Each number is 500 + 25 x the weight over its row's rms, rounded and kept within 0 to 999. Layers, rows and columns count from 0. Numbers have three digits each. The size before them is the row's rms in percent of the matrix's.

# layer 2 attention value, 192x192, rms 0.066, rows 152-191, columns 64-127
090:527486490479526488485457537477483501507463526479511468513460464498481467510513465493476507467502514493517494510511501486497518507491482521469474484504478512503533486502484484508500484531497494
088:523510515492512521516473510517487511495513482541484521456501505503525515502450516480456516508503495535443517496447531493467501517532476499535520491491510471524531481450497480493503453444470530
085:460478512488510497517483456519502461520515506487523504505513532541499511494550486504522515522513486489512497528508499473497497501498461486516514446522543512495493485483490541483516527512520558
084:461483510480506532481551527479475536483473532519475514479502491489518519462488544522483500549523520548511496522518523516492499491527528519505505527494478451469518444513502484533515555555458471
079:472495514476486512526499481522540466483480500519502493500519521501484508494475507492493493542514504521502496496523510507496488495486460504475458479484495470472475512450508509465530559510473467
090:494442504472475519500496493516511520475523495478492549495520514551522495502499474468500517468497512457501500494481480520493507503522492469449488500525479549561543529546463477487526515510537491
071:484521465488469507502500501520520458502460485498505470500514505496490501484550551521466519484527468552523519516513486550502495490522484523530480483528533519530525533508516538460477480561517495
088:476505519445521538544521482495488530522500475484476504501549515511512505544478489527528515547498522506475531514476509512542474496488486523496469526487531467488497516499528474508509520511496481
088:490465504504518487496498515469486471497447441491520484528497474504524523489513510503537517514524480514453542478486512498504497494511502522510491494547510514514519460505518492472494495478504507
083:539468516467526509522536496483522517509490516487500519512515528509496500544521450447537519537482477518492512491499483513485494484508504522441486479520480520516504475531461517484492517502491480
099:522547504535508528484540483488480518522466510500527507499489514483539502505517488490457529490472460525500505586515519437522507493487493524512463488462500487507480479484477523512528479495510519
096:499492446456522477482507494526515509490479506526542468498487500480499538547516511532546506474552498485513525495511508544500472514557459496492472523443485475473504530566499502484479511491503515
093:480508437502502539519503493524517456489533529493526464579530517486482459511496506483516497485494508487547481522496485504522484490511471507479517476521503521481459565468527526449522505500508503
098:494478503500499504479497474489452486483498488488472469527466476543492534506553502497543481509486509508482465505498502520441537523512485503473500473508508570515455503463542514478539531542501496
088:468492475468517531494506493499506519507481457529546468512501501523468496491477510537439538510527485542508502504485511518514538498463525529482507496555487476548477515500508496503532500475495510
092:507482471503509504487425516513454492503541492485488548453453480470508488508478527482495516538508482493492463473511489516477506481469496540478433487499492490496505481494484532492473477482490468
079:479493492519534512482466495500532481528492487467507507483466499533506515448488490533465492510496536492518471509500491510551515507450482497490521529509561550494497488438495521509525490451547523
090:521493501533526473504511494467505499512522520458493412469494504532471461501504519522469503524530499544490487483526473491463476489484478483520504487488507514492527496498525536456456499517495512
082:466508482478511501456505508529485486468488438528492486520532536486476467534495507527496506532517505505494483467506505475495529491514521469504528511535476459515502502522496501515510516527491515
112:470465458499469516468482544525488503485496466521507453502524471489517470541563452496493511492480484440516496526475475533543519506509516507530461538523503518535473485493500484490469511514494491
088:466495503472488487502497467473451522502481477500448507451517496516516556493540541503529484521525514545534505523545510462497505543541546516497472502497499509446511503521538462475501519503486542
079:525482448490546527532509449491539480506485512514515499523549567545482518517478499509493457467517464526503495535490513505507498530460483452465437486493520495469460467536527528488498503495529545
082:531481545494484560553531500500516528492508525525511490482531521498508523486488495506517530454528523481523535536506482486506534498478508473510494468538531495517478563494506561500473523511506506
087:499503497508509487495489502570499509487504509501524523496538492500452527496526496540516516488502463492525483490494510486543524451514489451516484484482517513545450458520494487501529497468534522
103:472506462470472514488518532474434508501467535511520482502493505487548500516457486522431520486483493470485539498477506530494503499497503498460497496506498517511521542552495506489499512483499515
094:483488490503473572497502520474518503505518462517541499541512472502494487560530545486499510514540473462499508514488473511503508530492464493484529497553478530539528519516500513505491491526515518
093:487520535501486487467485504531455505466464443479487533486495506542490483506527506469471475542505501476522470558496509489510482485448468525423537477470447467554527506543494489505486526488488493
089:522502484510491461477457521523521506513477502508581509494501514461497496464464504466470485515489493476501471518498541456520503502484513492502489496491488495489487476470508513520470509487529506
094:480496468509530440477488504518506492491501502520467487508532486450522498454447486500454492498474478472502483416476494452502494488449482567483549466498507531520531471489486511519536513503532517
093:491484484504477508480525535505525518523481499518537474461465519514535521493466516462482545490482498553453462495515517499477450476477490489466465466509497512443481507528481539516444494518511504
092:497471458494503489520482461462497524521499460462461532474502526512510485550483499524446507473463495511504525481507454514486491507517493447537461517540491532484499476552521501469509505518495471
106:542472507516487485465533456500485481507494551529495488479462485445543498479494510491478512462470501462507515504486501488488503455460497538552511514499508510536534540496537480506477454463504461
100:507505508502473470471493483494494499488535512464498495488549546510548510464499485480523559457479496444507495455530524501491529484482528520497493490538492530513540501513495481471476468482510478
083:519491511486529525505505449507539481520546480480504534522537524535469491498506492503488575482516508502497462538506458511489527500472449479493487448472555516499470470443489503480513512561501544
093:503515523470455523528456474499528510506534526467492479501477513477501502452524512485495500493506482537511510493510497506504498532566513507480493574473525519525498568507512487499467482489521475
124:518465474509525513519532482513496513500508475524498506510506481507470477542541498472495517494481518495535489502512480536495497528543450536512495501544505495475502516529513515475527497508503495
090:521481506535511554442498491502478485511497543480492514563450462482536482521528524510537479514480512448432511504494529514488535513447497532480478517515521501489551518538464487527504514503509444
102:481492586545477469502494476539495499506514530513546490502488510481518541473449539500515472510513498522477510489500459515533454500513494528456533547509504529519535477537505507520480479474498511
089:503481495477467507525520464505520478506481505513450477467518501538463474518465502552530476501484517500491479488474492481503493513470515511478509525525517476488463504540509476495512526487497480
088:500506472481493514506517468498470508464492489518453519501511511524552520485495470449514540550532487470495518491478473462499456508504519514494514512498504519491509544472529491555468518516486525
# layer 2 attention output (transposed), 192x192, rms 0.0646, rows 152-191, columns 64-127
083:488506499498490543487532519513511502506497501514507495487519501499519493515487505529503525503388525414467518482438491511467473509491436512526544535519488487514475479481527503487473528502474496
102:501517464510476469548457494486543530496520521500527449510479503502492511482531446537481533503481555510490519522474474492473524497460514503548506510488471479502474524486563527513491498496487537
122:506480533530500499481486523516492471506521494492502478444517486473497512508481446512512514509494486463437499534510542490487516494532511504500461556477503483469462504488501463522519474525485481
104:499543473476519513549478480481550530487496543500565542520424493544508490508499517506492512520454541466541536497505440547489502504487517515500530455519514493528544500504476530502478520504511545
115:501471507526499513481521533532541517477498509505516527530494465508479525505540428486473484489479520480480495485475490504472506466473573445499495522482512510504518512498492465497554485476507491
095:512504476475523508499512522487490502492511506494500479513490491507496509538441493495557517491481532436499516493471515501501496530535495496515495515503499498518457451493410526491512509508483503
116:489483521541508497470523543496501482539515527499510490512501482509505503496512445496502500492543523462449478531478539484529471505543551493484481571476507492497463488492476467485529511522468479
101:532495466533477512525538515518545513504449538519516514506463489529486506482533520491449476483446521508517503484486470505487505491469576489470500457520517501507517533496452478507534524525525504
082:491447504491469490503466484479518473523480497499493484450481485492509486476512478485494503505454556518475554498477500516485490507484484522508486507512505489484526532477507561500481557534513505
092:476510472510513506472511501518513477520517502477505533534546479499513494513498519473471458457533490542462486473525518508511505494481539499462503476514470507473516497533436489499545534477492526
096:515502468443538462502459470458467504502483455501486470480514544514473475502517528501524533494531504528536530520514505499554492504537463514548538500512484501492484498517504539494453497534471510
069:513521503492476514532496511495517483480478534480531507512468495487530480495493517555557526480472549500473484510495499528497481503534487513491508494480490498483487510520464507483564520503455496
110:514519531528491491447520536523483460477521517474483506483511479456493525506507495486491477481525444536461471510484546469524488519552514508493477523467507493505493474486473476507483473521502491
096:481471484512462513488494509483521488510532485485492503487499489536501529492526481493548530517460475445486524458491498498456494493476480517486481536511490513482499507479490503485515495471483468
085:506505504472502527508462503545518531515520487499474510505468508476472483501490471493482506488485472495493487541528480507521503493511503495516524499512502516498507493505431482494542444497567477
090:458485475478528515546473502480501508493526496513481497489516500509507474515485496509520520559497522431547507446514478514484486486521464469523519549503517521507506519520485508468485511480473494
115:501481557481516506463478493509472489496495470485489462452514514497501503512497496513526523521494478506509467516533525487507500516519474534501499514501524496480460486491535488481470516529494455
086:479505482511516518512548486500523505523548512490509509504501504537499489534505488514512478488483527462510493530529511523484534502533519449506468533466536512510474495536493480476532476491479505
099:504515497512502489518530506503503508514502520484529538565486462510488501504501510465488467480521468504515511525476485510517528526457526532468529451491497485534500501497482471543519510468538540
078:515451477491466515507523515476465501526500499499439493525515483508507512502504498495477476454538491553508452485527500520515509529487524448483526479511453561441503529506502473489518505467482506
095:480486484534515528491520523495549481514480511509523543515500489516536506477496485484502484512483474431521475501476462529503487483469556500481490507520494493479521509510489518507518504458519513
093:494488526509491469450474506510466454498479487451487507492490503469498514503525449516494482458528482516460452547474501478522524449519541511478502521501507465487492479513509498493502547540456500
094:526488545510519470468493520497474494501457517498471472427517507492525508484517467507491486480549518480480498549510533536473475481506549505491463533483485458483486475528569518510517525506482497
096:485471531481494478466475509489467501504509486508497469470535530493491499503512489517536510499525482561511494517511513480507496505500475521510493526523493498462464486492545464495482484558503472
077:545505499518477499529547538558492520504487499509473527533487492488542501492469474517478540501526493483518435504512483532532485501491501519503484474522511503479481529527469540488551539499503475
096:510518532482508528517472553491517488482501519517473455507479478486491498504469482513522498508481513433459509512494533540474494518533510481503503533477523497489483517550497450481508517461547476
075:491507467462539498521471519508516534507465490475478492504512520509481490442506485509443512547497507514525497504515471538477491486480505534505537518503473493525525500535535496517439510470471491
089:506501538485525490494499496474482516506521486507478435514491545473486508513510481516531525513557489445546498536517525511535528499485472506562512520483510514486448513490495536516452479514525468
099:500509474512483483474486458465495488484530511497515517496491533469472509469463544476503480520521446505515508512505517455494507518491463535502540470512525479510515501473507493491515513514469544
082:509508504466480492524470484535478517541487480521470517473511487483493457504505495503462501527482465572538500485533502490514472525518467492521528462512494482519506517513480446484470523503499492
094:497486532490512507528563532500525525489517533507517511536502495504520528492461465491475504457508505444507487495477468521502522487478526488507456533504511539532496530509439448491493501482538529
074:496494486503489497502506510487484494530500489509502486543469513462478469509480463497499481491556502495515491528494496493508480547471553479499467490504511496484506512485533519482478512443507540
080:504513539471487494495495494501543488470494545476505494506474526510513512459517519472512446504543480472525502506485487518542494516483449546468482491514489506530524479493577481512504473487519532
099:502481515466530485463504532514493484532529529483492489494479523466491512543539515506509472461497485488511503526494517490514481486518530495492498547500480482516470482495539438491498527575529514
087:524503512518534475518484523491533505513517492512526476492452502503469475474498497542522516497489527429453514497518519533489491482554500502522502570472474503482488524497516458487454447490487473
078:503509498521501472484490479490469520487488521503490490471538510473504514476516508505484483485475485555501481525496521483501503516523512520481467495508523468492478484495538481519490480533487528
090:493545459494463502518501492471479495511481486495455501521472495526513487496520528515508537531502526462485516474510499515508490517524473521501495485503483520487524552483561513513463520479505496
070:505483491485487481509440468483517476492489487541481475492524480483498490492494527520492495482512496510482504527538475519497490512532486485498488517501544497493518506542560539465532474483524498
103:514489511538469497484502461521489476483469490510509517497520513511507495449487522508491449483489487547527512541523483468493466524481507502482508478509534500504556528497491538508542518526473522
089:497465550534463505540487499530518537507471523495529546522523492487508487487502514471461463503498443489518492468481506504495512497452568537474490444507485467461535479469475520539548500512513511
# layer 2 MLP gate, 512x192, rms 0.0759, rows 0-44, columns 64-127
098:488492494480517475471476507556499479474498498471478512530490538469493521459521477487486470480501521469503491494467462507446499476485470467486499512516517529499509474506493548571487476517492490
101:533491462490532502516490488493538452483482543520561519468526483481540490500507504506483464505510461473517530499506474497451544504542484490502503510508481507488500500518483495509515439489464530
092:477536503494459426498532495568541515484468560471440482456510499485502498461490508488502503490526525466494468496484477486501477473500464490517506440453508477515490480470473506528509470509513506
106:493493500502490491503508517493513517494501468470522522526526505505512526515469477532527452476517515540500491510501489500476472484440488466483491531500509498469481453524461500457447534540489520
105:525480506478499469505517516450514564526457530488493534495525510445546483518509518520497503502476495501489493510519565516528503529527529498476531515485513522528477548493473484513464504525489467
099:483456447527505494470490524511535519556461469479494525474510545516496498471490470517538514479509525472487476505494483467537540510468517511514445490562485505496467526526466507499546518545496492
103:490474492511485564499511526530481457494522481470490514529492510497499450513538486516479506499504493511536536486470503522537463513501502498544466500524489455468456500479510527495485497472525532
096:498528453469456551483463492438532517502505507507465482497517567518477487496505484499508499493452486508516515457446479464509488501495506518517529510491465552465507506514497496506488523531487536
100:546521494509505490483488478516464466497472509540527485520502524469463466554473523523489533508510487500505473514490520558484484493475497473455511509529489493519512495466543508474505518534497540
101:477489520540476483492505549486469550494523495506484500486485492505505486490506514496497559545483478522470517539487536563516475491501508482496503501488512454494550500483514517510505521519531469
091:471515496540481509496565477520528492483519446492474486452481464465507537505459499469466488472493485496510535513484494514495545519492550504469496470481501500518490495510540509470525451507501443
106:485518481517510441545496476528506508510490497512435533516499488462454527476528500495509533519495531504471499488498488494507486488515535517468544519515518492523546468479517461464498482481544498
102:464470546518466507483517486529555504520493513473524464502495486510533505462483462520488506487476534479537489512477525496481526538497511507518478468468543484516482557476518540428472507514502507
099:518531498480541449496482428530491476498493521514512471481528442557490468512502478481438469512518455524488522464502508503532473477519495502488542477451499572556478505472498493462486489530530513
099:491453524510487536450453501527502502481483558483515506500527478492517500545513467458499511493511525513492483475546476508522497492482534529523481521455489465509522502507501481475529525517504471
098:458484524500496489525493463464543562539489504483459493502519512497546498481511513485550525523499509473500475496534526514482547509473521518504533510474546479492536490520513497472504496529474544
101:536519510468506523468491507532522493482486485464504481484491479537491512503443511474525444499488494499458498541509473498487523510463481528471526477506502472511492478509481509524496498510514503
102:491516535527530488509468503505523460495510510537488466479528511505478524520552506489475510497481531481542501520510519514542478522513466523446511493542533490496458509508509503491521535444446500
096:491495484481477490485493506521454500472522548473470489474530528544474502495478535489551524501509540472504510464482507548516541475553483506484501475477506479505536468523454500567501490505507531
096:534505495515527551495513521511535460515518509491509521430505538470496518470488487494466535546530513530489512479495502477478518556498484465458492484479479553497489533550510520475494484464484490
105:503503495460538524505480536487493470481537525507517479468492467472433551562503501478517500487518465479470518506444498494540482537514480493445528491548492506484510460518485468506544528544502531
105:521474467498480522517480514518496475509525489501468511516507515521501463498504482505582551498481462500485529474508513516460537460497522539524500481527543492499492476521530513562502458537487517
101:490450505504460540538537510468545503490500525504508467531510515507509527519527507466503463498466510461501516470510549491508495495487515495481554443508478484493467513498460523485538499513507519
103:539489495497478527513492482499471468470489509503511492452486478480517480528485480505469529467486507482496505544478574512517527502495495503540554509498491526504458496546536481497470502513535466
099:499473518522470516501517482488544538496473529484493510455464518466519488478477494510538496465502506483490483510533505491481501456428507505522479464486487517535449489535490517506506461489502500
097:512476502505522495537521511499480477509482513528507451482516486523548550469517526477490479511496489490505465518520482476434510465460492528492497500535503508483496509494479520547511521544488477
093:519505518476548475495520509501518479479505467512485488463540501526516551444490524545549496526531516481502485502494468469541495534472485539511481510482526527484503492555509492535486518493505460
103:498457519473473509458533503510456479515470465514507537464472470528523504472509486460490503474521541548489454519465511490514472494519528479527503513505510515537510507482546563508520499528494531
102:526463543529520507501517528493538511513502467535441481455516490549489483548513476500519497468485544535514482521505533482491580477464544489489488502502521549514537493508518518475533507534465505
097:479530468473541499507495503497502516507519506508516504474511506507528510541504460492497506489458560505510528530505494501506452491494479544521465546482495491501545533522492492507484485543491480
102:465503498488470473507529500464499407505507484475507551521482553487508508528504503553533470543511502530553501509483511512472519457545459505495470521474488478478501497489484498505538500476522495
104:529485543494506487482506481482494482508491480502483512542504496476482490516498479444558502472484510505471448489511522489541520511432551508505478523514529484490499550472480503488486505541485518
099:523530486458469540519499543502522465519522485429475484476496521455469500551499490518494492529535506500501516492507514497525488524495515582484496463516500524489467497467468534533524479493488498
103:490497490510512518493438498447536584519503462513479463509508487529507516471551484502498468564509496510481518512508514493529462477509528499492517494495516506522513536537464528498458491513499528
108:525520480490462483474497477538516477519478501535519473488474483506512507492498546446437476492521478520530528524474516517506533509496519497486518499465513497494511498499462555523425502475515504
098:528561482517466481496534495513479513509513473513484549521512496472453509480501505495515452490474458452451520534479475506469487492507493527491499475483507514509545481526424520537496475525488459
089:503493490523542475545500515477528488483486529518448490463498519513503463512534475500481479534427524460513506479478483540532504470495492512558536504481472503530507502504475486510472550534490519
102:504506467498463465499494531535488516549543498481506490491501522516527496482478500481495542523453473506513528479520480495471490507528478525508507487477474508471533493491461517540513476507516520
098:469480504487482492495501493524472474489490532508512511481512505544531490558497483508486497443469486472482533500447499500511510483529482475514462548507470532503440520514540524526484559480519521
098:534515537498523502494523517462534498489481503531492506509508505475514510535471491522471507441499504527508555487451486493480510529486507498509442512512553508516507519500509469477500519477517472
107:487495484521480514513507497513473543501460549489500471518473534510422524504564516488494494537507527549527515490465500509555496508517526502473492514507489488502452545525501517521470530533525499
099:434533497469500480486493483536487492481490523464492476521513514495496506488466542517497500493513472523479501546520502464530523513470538505479548483492476540494472505482514463542517510510450502
082:509492542510504528507510523515489500526482509488480505477493557512524504532498472486484533544537484534465546512508521474508507554518466495496539527485518538498468505468499448526479482479484480
096:530485522492511497534469488483521487483509529555515552486501502530512492501458469476462505474475480511466493471476485512491528513555505515450476488506496499502515471518476519501436514533552478
100:521521500533510501492450508498485548478525441500485482463482510468511472494497507499523440502455514534498507503512537487510501514470528491517530511509499540505515524575505497511545556511483498
# layer 2 MLP up, 512x192, rms 0.0758, rows 0-44, columns 64-127
098:527475458488493508523531480482456482496514430497457484521501496509535517485569525477469482538503504527518492519514541508485505525507512498516510518547523502522496504532513484447528507501506500
098:498504507446519499469505499547476482532528487545517534461501540442494467516469536486535507458485527481502524526512499527519494546507499468512442497489527467545520529470507537526510493538473453
088:516479503525514493497507484436482471508515500464490511498524476443509501460494490476506505443482513477502451519510533452544525440510482502510471536529504493536538502481479502511530498488489525
104:454474521479548542499521518479499474498476467484520509558501477491498524495464442482473484521485506547515508480538531510440524527509480526512500459529480505466524498543472522518457523507450525
104:532504518456475530485526474497481478520437511516609526485516518432526503474507513543458517486522536473500483508512508508477535520515510500512536525526479465506486482506504512492534501529468497
100:478451571509519506512543489496487458495524473490524467527515519492472482474509488470465462531465513476504514490493496502542425535488517484505489496470472536508482497528538506500500490502505550
099:511485507483508504501505530497506523488501487490534476531554529524482536551498503494505520506498492491468464478475479462511545508507488528459518513495511478529556466490488490474514523506467482
097:534497491469508516465480503523519500495499518537506471527477531475485450523501473487493474482461523494480488508490516508455490496516504501505525510521521520480480485453480447521524492458479521
099:491535542499521506499511475458497485507503481467457513523491478560482486457509535503511475500464477489505506488512493471505478482516523470538525496523514519502469510466473465486511521487505453
102:486494493482497527473504491481460491513531524517504454502501490548508502498494524470504473467496487505483491494530479528462498551488482453545500464451487453522493508500495498489517512467421529
090:547516538501497502492493544508488503482480508533493477522524525493480512505456501511530474491494480494485523470502540500467499541461505472513555472530478477507502485492531506534527499502500463
108:544485506490517524501518543518463507475488475548554506521510491493483515493489483486502482512542514521455512529490530502495541469466464549499464497493489522530496471489478463552507527485511419
100:536492520511480487491509457483517499510577474491506483491489521503469510528487501541520473520501483477497519508513525526487486475504510502447533502486520526531522471500509545520494524472486513
101:468548533437550506487496503538498509504540532532480445504544497481517496485490519487543477522498462490457479495484508494502501459492451503509483486482518525500523500444500484516519472507510501
098:489527473541534498468495480488485517487443454452466460474473440514532522463485479507508499489521480505466475449508502517514462517497493480512521536487489476528482497523483502493507533538484512
100:512499478505514465480486470490551484516521499512523509446541519498486484505500510503501495452473459488527480464497515515502523484547496467498499518537514499460505527490470509478556535505512491
102:504522573497498524507518499575504502490489473468509525491490512511504515489524475498499518503537459502489528511460479536492514491511424483481476511484467469497481456442493511529458517463505530
104:514525510515532482528541548463539464516534492530498529506514464466524508473513489525478485518449509500511506523520476481501474472512528532524542495516452513462469492489470517468493515513506472
097:481477546512514508449517521511529505511507470496457528506501466537499473472523575506529505529524514496531516570500510507552458477509486471528449501508457528511503477467472471542501525491523465
096:504487529531472465481507474508538472520492464502495515550493520524492511505468524474471507539522432493526531482498545513457512500482503498447523470560463506503500490485517527489532521506494504
107:491499479515511520506548498452503506476493501499506511446500526479533532488513513514523473510511446489495509474542447498493561500477534502445456493554522485515504542489485501482480496471496533
097:526504487478472478485484500508487495483465514512510523490518504515539497528535523467511512450529523503520506502488509512507521489452461525521538526516555496462436494463504507520454466498533503
102:516487494485463528527556523518476457504486504528509510496493531501513500510481503525517474510490472488552541549529513511469494491504470489526529455515520530514539529507501511512478491526503498
101:505472488512517509494545489464520493462489502520554513470482487465524525482512516504516541502517522531522496485499553524499511490498515483498535498521482528489504515463489511516495480529486483
095:542549496504530463504492525514512475488516482565544494449527489509485474559537487504483517520483499489513504555515467509484492528481483465460473487500473508526551484489459481484517471490502484
100:478546532490506450423505465468508495530454474535491481509528531520474510463533517546470482515477489498515510530478486541512460499514490525497524490505470531518475514524445521517505549489469548
095:486471526499472489506465555524508499549493483482544522528462487503455495540498489517487532527512509508490482451517500473545488539507476486538469475471461506451516492495484518517483482535491510
103:456510505467494518521489507483490504472435496496439482473512506531490505498490520502392513502492487457522479499521500484487539524533533519494505499515530464534523476512496483491496507489476518
104:470528510467486494497490529512501470553499523520487463516472530527466496537501493519518473508507525469466446466449494499493528470500543514503504502512496515529452499485473531503477515496476492
096:481550500486477484498480498499490512482484513504453515492504493475502497488480480530533457464476450525474555496549481497477534502498495491499466459471515544498528451462487481486491508475520529
104:512482512484462472474513469509509510527488511467477478489524536492478518485515479510501531530512560475494499502512512493542499488494461507476488499493505481469456484517488489443521481480492523
109:458507511481496505472493500483494473443500506515494514500535467464487540491522520484413488481480512531539477489524483487520480505572519494514527483552487529516504527525502525528456548502494468
099:530489463515470521529498484478512507524476504539468452521516485487513497546467504523501505520482496505537502488449517479497519502483499524477509551525560501450548470523495480487518496502492491
108:464500475507505531466500475450479509496447475506483510554506495507478560476499457488453450482465502498519497531554506521491453528484508494491508516504508507522492542496493483515499488424486529
108:515557481475515485485505504586507501510495505535469510478533495527516527510513489462474504546498562480515517482497516484508497475557525549508515484518534479499498540457526464466473463515549495
099:505497517524471555488517485469514474528508500502502455521501451493497549508455510502493529497515498527482498533527515499450493506526491528514518530513555506456523533492481558538514536534512464
093:509480455529483510501505512502511487529551540470460485480509499488507537521492493476520506489519473505525480541473500493495547523488474518534496501462484496503456481471505502502507554509518475
102:480490503541463515493512467497485530451504513517496554507498508519503472485521522499437539521526506473490501496496513521497536456485496546461467504484504509481484496504499504477454498517522550
100:522552483493510492517478507478532502503480504498502500440458468497502506562524446520484528476531509540520509494498494478459470527474482493471482530507565545555498501533439524508532505528514508
095:475517532514508485480521448436500503487525549503498489499525500507533498493469505530506499527501485499500503487533522497461495519480478536481490514495471462518473473484442499517515480461525499
110:480484532511492456493503495484511481520498511463507546484490505512510480539486506480516500529495474514433547488538450461481481440514481512491495515510505526524474501496536485475487550499502492
100:527490477503509461505493487494528504523531512509500566471519475536497500468522543506535509538521470525503511467473553497528448518461533513501525547517491523525496473497469474511512502491506503
082:477548517522479510539497485495528525530502538488493530512488485483537506475492521502486471505475525470504540492448501515498497434499551505472487482488498495492488533487522548543518464473518537
099:562534469462493530477461523497500497495496558547494494460478494533445474503516522502485509474505531531485523497479484509502497509517513486520474484498475518488493500489514479493514463553482465
098:474504498485545489505518495499542524516520479453526554510475487475485526505488492517516534494477484522495499445477535533484496433461500487473504513504483508528540509451488465518466517556506480
# layer 2 MLP down (transposed), 512x192, rms 0.0762, rows 0-43, columns 64-127
097:491506467483492486438463486518521482486476490441532502475486514503496475532495452491487523523503499520474525508536498484456533482531510466502476481499502503505539496466468521522435477513507558
095:500504521533510520464499489550490519500537513554491493523518483527506492528517502505497488483517535481494479520486515499476495540496473481497493499506494462568504498475532463467504513488464506
093:491450515532500466484532500478483541539511481491511490525526429481500491486500512502509481486451516482510499545536459464505509481475477496499509501484497509497517496496464497485504464488472475
104:488538480487471522512515478533509520520490504494512488494488486505524518523477480520501486463519498550532495490490524502508487468486484500505537504504500516513492521513519483538514514520489513
101:490524492476524471473504504508508482481505438481496499507503541523513498496504494506495495498539565497526476486479495477452487474498480512473506477535504494465484493487451502466504498443505539
099:516499532506520442499489558494498489541503502557494488504559496531525475484486480528516529517501458509505521477512510509461507531532503473472480487531481497506499472504448449517507529512540486
099:479460508492471468464457520491533518458471506518488515525504504454488507507526515489516483524505502480511426469497455494482479512465499495495494476525529458514522504485492476480476514496503511
099:517504493548541507482512506452548486477489496494500468507473484540512503521459480504489471498464555510480510470469506503506532470455531509488477497533469496476497508509559466541590508524508486
100:462493521536513509541506542522469495488489504551509516485490493521511498503506501499511497484522459539511533512484473485521490478481521512536469527485510465547525517535464468518548491526534481
102:463503482514492494492476489496584509509522479511507496506478529486501472508464489485507495517503512513498474449493497534492506482526530531519477511529509486520480477495507459445526499542509530
089:526509486522511490490535494469497500485520520515469526492446535445460485483485477492514490492490499481524522477493453497498445494496545559515476476508473489511492533476528430441529426484484537
110:525533527540492466496500483457492441559520531512517499489489452566515506511507529500533508526501516547483470510534484455490492528505482509464469519485477503489485517457464499507459501468453486
101:520501486481502482465489543501505511492478536458497500508485502534490495506503505498477456472490472499501485523492475445475534483510473477477558493486534495479488517501497492503495465528521496
103:499519522511474468502472482490454509522493533493506503492468489512505489536498554503509489497468485501463509498482489527504542534469511539493520531522507498489489499499466473555502535567482522
101:483533481470493518503496523504496458503483494472499514543477497525526471511487482523465480493465495542480512460539493533530490505540450524480549519527454504515494525493509490508485493486419525
100:488522476528487516494462493511466477462491493507519470484489518483483549461512448472524483496505499502526515560516492526481548536536514496492539458513453462501488484515560481509501537445523507
101:532478528480543493499542502512533507500486525508458521533517513473513489523479456452486507484445518503495496462486498515460521523444553486501456512474504471494470523495500529468547526541489478
103:517536462452502483514517524504510478510464519497495493490481497497486489538518507498508517485505477521458488503541503491528477505505493517494475510555499499547488474513524424456571494468479523
100:511502522513563519493414515531544507488513501483478478511467478490520469491512503496495486508516503489512516460527449504528506511504493491523526519499464511497477488484473499474513527513458455
097:570508542478485522520513499500515510534481504490517531505479548489521565501530532505474509458528507447506521519488552517500480543510489474471483492550518490474472492510505553505494495475526444
103:517491501475493496511521525478539499512537513553496482510481507527503459547534533515472490536484486511506501507501473517487509453467546445490508486500486472503491554465496517474449476526531481
096:521473516505486468485444497483528537480504455500486485505529485484501476533454511477504491477511493511514450544487517506496476511482466482530462501529487503540510499547465487496476478523532469
100:525520442507499426529458438480523507508502531524498497500550507499483551462523483489474542539490482506495498489499502547459514497506463482489505486493512470490536469483522484493525477491506516
104:494541493493492546487493528491532503509517490494485479483439431530480507546524498502483467506468506517488526537515505461495475499505494502472482483473521501460502474488502471500493484442446520
098:481493487491449488507498452509498506515475559508524491537537447501499458483538498496485522447512500481485462472458480509493473438504509493513473497521499514514488528522504486518506479452439463
101:496499538535480534515497509497543495533515491512511510531511509502509487503511451497508482515521526480498500516525489497541479489471480524499479543462446532516504524521543510478508441461482471
095:496492513484526500476477541521509471510460498511522460480536470524468517516495515508522489490539505507494485535484483520493487513474462518509439492484498517491490475477517528524527473550540474
096:516519486529526488477457479513523464522461500535491503502496488530508473549470481528472498492531493502492548482507485521496519516496542515512502511531496490497481516483512478511501474536469478
101:522469554508516508520494458478512476488523497477529473543547478503536486517516524473554515476503525550498493532532493458474516530496472508505543517516484541491490489514449494517501454495512475
096:534529468508440515523473491540511476501497403509498489503535530497514510489475519506467492512493441494495521503480544492507467518493539504525477505517521474506519475498549433505515510475502532
106:534504461536442500481500499524521444503496478501517535513491506496519487513527455470539522479520537456536515486480520465459512532513486481496520479505504546530493462457495516477548480498517487
104:493505543507477492479498470492516511499476470511457532505544504478490517501566478513504499480512486443531479516461460506533475511479463493535497497478536473533552498494485532456452536502488498
101:511524485434490491466476495487509481448496504513482495504478518494514465546492484526516500502537493497558491492503512469505534478518461549542473452499543500533484527466480535515489471480514537
104:533500525501493504500512526489490550492486484494488470514479458474518517464486525521506506537456443439474506488485505495493505545522511490502468483554454516505503493509417551515439503500452468
107:518451530486497526525490472516520481485513514512497483519476491507516521507449523524503502478548534495551507497493486515557490503485502515446524502529458533509464462527507517524442479496543456
100:512500467514486488523508477502475493553499518527487461529494502442480514468480455458465548484468530534503530532493503494457468505493519470495507505506507505523550518488524550457440467523510495
096:523492517503463494472515501500488470518496467447489501507503453480519520508536471474468489465521510512502458485487496475545475517529536478520470491512492510505503481493525538473527499495477440
102:520468516495493502501498504516508511507521522510500469466526434530498500511525526499478523467555547478501458505456463479477486474491492513504526495497487463477490509501520459461528526499553517
086:498455519533477482482501496500493462520506461505506489507525518485548483511541508475539494527497479486484425518466441508516532499499511493490514515472514526513500480541539507528510469491480506
093:442494554471463487485513507482469531510496518488463488503452446506530536481496526501465454496541503484492514508500550474508513526552526480481544508494518508490524500512503475488514504492493505
109:506518495490488482492534460473489543507489470554486472469422470489524508506474493461507516440518499499510533492498520497447465496485495522503497474519504527468528515503521524511466538528481491
099:495516509459495468469541487528509527492450501533489492484499470490566489471485493503532509512513482483531490496476517503501568489460482532463503509515512535448510516478522495508515522488528471
081:516514530521509507481473504510502518500539561483446497518494480466535489524519516483462500496538521469523480521488533512490463481479516467473460529469490510462482512522511552484496484481508484
102:469459467446473458508472471533452523463497497568474493496496490461481492502450480487509449550521484523505485490478502493483492507507538496446507527476489554513525461490517519496530520493459496